{
  "num_hidden_layers": 14,
  "hidden_size": 96,
  "num_attention_heads": 3,
  "num_key_value_heads": 3,
  "head_dim": 32,
  "intermediate_size": 384,
  "vocab_size": 8192,
  "hidden_act": "tanh_gelu",
  "norm": "layernorm",
  "norm_place": "pre",
  "norm_eps": 1e-05,
  "positions": "learned",
  "qk_norm": false,
  "attn_scale": 0.177,
  "bias": "none",
  "tie_word_embeddings": false,
  "parallel_block": false,
  "init": "uniform",
  "init_std_qkv": 0.0735,
  "init_std_o": 0.0139,
  "init_std_up": 0.0735,
  "init_std_down": 0.00694,
  "init_out_by_depth": true,
  "optimizer": "muon",
  "learning_rate": 0.00677,
  "beta1": 0.9,
  "weight_decay": 0.037,
  "lr_head": 0.0108,
  "max_grad_norm": 1.0,
  "warmup_steps": 200,
  "schedule": "wsd",
  "decay_fraction": 0.831,
  "decay_shape": "linear",
  "final_lr_fraction": 0.0,
  "batch_tokens": 32768,
  "max_seq_len": 1024,
  "doc_mask": false,
  "z_loss": 1e-05,
  "train_tokens": 121400000,
  "max_steps": 3705,
  "dataset": "wikipedia_en"
}
Each number is 128 + 32 x the weight over its row's rms, rounded and kept within 0 to 255. Layers, rows and columns count from 0. Numbers have three digits each. The size before them is the row's rms in percent of the matrix's.

# layer 6 attention output, 96x96, rms 0.133, rows 0-95, columns 0-31
111:135186145098118104129113146094078109102137116097156122121125137133129107113150129162114114143159
093:087133124130130095119111155105117147133120108119163082139147052149115181118111117135150137118133
107:107139133126185186090113134139138091147098157108146100101080124153143163126148099105107107073157
099:090126164144128091163146144116125171129102122121118123160111109110139101136098155146156114166170
107:075077084139137162055128115128086103075108114154133189165183145118116098146133142137145156104118
121:086084111155109161169140120049154210130109112149153162101101119166046124138130099123137118136126
097:117123136172100126165136077053144135134172116120150116091144117133062148150114197097132108167175
092:145085143141173198144038173170072136137127161147090140078164175160145167166095135110165163085139
099:095120127154134115104110075196080123160116094116104150165124158190125139150135097165119151126119
101:097109116130097165141082153145141117123149177121090109159150111105107114134144136188150134119121
112:162151104105157130143136121145109141085105177138152093097093076131163134109117095166105149161120
100:132167142156161098099120162112108142142085107174103148135137099087140181114143099107098068119141
105:140156177109122136064137119198103107120161137141144066180100137146129112072155139155138104095042
082:133178096170085117128166175169163122164169137170110098160124024095117134058137153184121113174118
107:130129100151209122128146130172081194196132090132106124134119117162177128106117113189162155141121
095:155148145150073248198116088115119145171092090145198142149161144121162105149142148127158127107165
104:067118110077130126088162129165085113158091112167119105162126164162143088150143164096166133127189
101:112150144068107136150117124143134135105138093100132122056132130124178144090103143134112080159107
104:112129157102146206068145107147092125126120170119122150113157113074173110126088099117106101095060
087:146067116134067140088093137137099081103113094132123146139077063134090107128095106127113144074081
109:159153075121137131111142110106154111130121145110131091099118092120156128095172140101152106168082
106:123105159078198148091111111173148136102143049143083081151107094124127142079123111148124111143119
102:103151141140083094126096074118148098127115149134146115079126090107076103137107178145151111120108
116:137172115122080122178130117110108150106146130121103134166104161148135181160099060130135100113124
106:159110112112176131198129130138053149079091139124127129093159139145127114115160166091132131104100
108:101168137194169091143095032107126124078109167145157115093147095128107080141125135154149123175106
097:163132131214105112144107094087149123089181136124100122101087150144129133096112147167115123102145
086:145144115163086082146147104145101126113113138142165108075122087140141086140108114151091102092154
095:131192065110034126096101107138163176106120078155135200152099125107065155142162160124117128140117
116:169135129118117134142082165165152115154141128124117187117160112072117129115089130134117145149065
109:163144148132132084174172097191169140151130125106117203124145141100111155128149163132122145148111
108:133135116073167101133120133168106129151107145154129138113130104106181143098117136140137120101103
098:114151134098101103091127094115136052090117131113127150126123154101092125126136131160096143135131
108:152095102139095099126118086090175136119084158116141120114192135183125113106119103119076138185127
077:153185113130107120128153146143145096127134139061112086113132150080130144138098129116156096092131
094:112113085119134145160152122084117141158134154162105102154117123134122147157113105081132112113115
089:136113167183110098106142101115102127115129185110145095163051178139093144132112150114158069116163
096:101111083112082194174114177179108141151143132149181143162107140073119172094085129138113155117108
105:157117162193193105138128180085117148156151139086124122129109133119127129100155214045132157093159
095:102123094169184085124153140106144129117118117178147178175155100129084117097132093125110121197189
084:125152104126135127152137189187145166083151097126133115158091134143100107082102146165149066112132
088:129157105164121139106110170162110112185138117142121097091141151149178110130155100175152157165099
096:138090105146134170187156139134144147168148106064221121084110127137113107144117127098133137144128
094:150143162113129110077108108150122110124114116121159054156053161109156103143104148165079149120141
097:184150122137145154131131149114130028130135179150132131113076104131166205074084151198089120087131
086:126103158054131102196178105142121124159160156108139147128105182096182149173124115104112159178150
127:149096135136105066148112134115170106125067123124116171125145112146103134161179159148138134183181
100:133163158126107131072119084157100146122080188087089162110132111136116123140093139123113110130126
090:176145094140142103098085181116140090138122119137161120132099139089181138097090087097154094118085
092:203164177098175152072084158140127162113110154120137106114104105122129131194140170141121116135099
109:154103110139160143118160129133094112156147074141131111119176172154109115133173159110123187118133
102:087168145106156135193164094126180130172095110150139118209111138153124167125062159073131160176160
089:083115122116155126123130187136138118175186149117097175181154147110100131162134096094135194161084
119:183154112107150120120123103135130147150125138083124091108136074110110121096159156153131068171092
089:141172088138118136153176156092112102163149075132081141112148165136111105111160106098144145101136
127:148082105163150142170096182116104112146087134081104102103146116158120155083078126127113184148156
100:155144134112166134099196151110186199106129143142156116115134116152073092183127103085136133130134
103:093107136098115144112121188142095146093133104124076135142138161127141147163086089067113122133133
101:117203107110050154139123097138108122068141137117129076141134086124131118108125158130178093165165
103:098090143125112103173134123136145147109131149172158170072173079144111171132105131121119133053159
132:093055146138103051086132119084140068173087112118112146152139196122161090135170170104142171132091
093:148078084081123146152146134079116150120060126082079147096162149116127110124198086135156111144141
090:141111128050132108132136118133148130085143086120161108103119149133157083107159103135089146132072
089:080146151166124121142087165168110102197098101190106125179180139111112122181121138123094076134152
092:109129123078123099100178111137158090147123096086123158127095133104099093157143082120143140090091
102:093114073134091151111176130143131128117189080143084085116124164095126119191144160106126092127138
102:137165146145156134118159139173102111160192199109097107148105171097112147107122154173158118186113
083:141138177080152181042088135077122146174139078123101110106121109133142086153144155161114095043096
108:138142135142176125149154136118148155109155120083198115107133144124150107098152114171161157134126
092:106103156153130081120103107168116125144132146133121108116071113170097127079150115172147119156146
080:082133147122108111215154161112157135128118131146096119131059104154159127165121158138122189183163
097:146143127135112082098130151142124109163124146113130142135163176096160137110130084173111162089078
075:135104067081137141142161082096151161041142120165096139084130087145129126163129112118107122079159
097:105095163141098113092120124073104130092118120152128140133205124082112126126136086161132105078176
100:131112146168140109108189103119130160107155072196153161157164147176141095142161181134084142107118
105:124138145111157173076096095141137123138197138088168159145133150121102125137120115139159059065085
089:104122199096159098087098173109161127129126152152142087166150092084133102097139130167108118106143
111:134175138096114205089052106108109126075166132149161139121124148103133141119106099081111123113167
095:171086110074164121174173093144135164155134146121079150192116107143131109116128111080174170147172
111:093089169101125126108116187089154170160076133132100136091151151161132094151116104069142151075165
079:130100085113128163128162100140135135093116142104093143131167141137121149130068087105147121106098
110:093144126136113134155091152091187099108160171105138109165106126115149145117113183137075105110113
087:081101136109114087176152148155136144135088124194133138131130155168127061171126083145150169133143
094:163051181117117138088089133129158087143133144121117098113132168180106143133184132112064119144091
108:119130075142091132139187070081162105122122121108068111132132083108119125181194119144128104127198
105:088068104162116108187131112167140087093170090142131119107096159092153105135157126116094159119129
098:102125128133116106143122143132117149112175184095188144100093155114113173098178092120139168118083
101:149153137171078090138132092083119101168102141140112226133121113162104099147136138121126197118196
109:132130092157138136095109134152108152118139110127174136181111138161202150106126120096082177148127
097:128158161134113146089155115074160148123121158100157128143113210131144146188127145119127072135115
091:163144101115125158112140128130159140103161071124140111118181085087146138100137194097178093168112
104:163128115172133176152136138105126162077084171123089093124138135076156144106101159102143121127210
097:177092122142150133134122173182128106115178144146119116107158119134116140115093078119112138188124
111:107116180095118095150123139126142095131104089100140163123111142164167092148106138100118143158080
076:152126146156141152177106114103176156154156148127089131161172136155142185136127080144122111142153
093:112095156193127111136165096148098079123131122160147132122129103142110171139096083104192125080090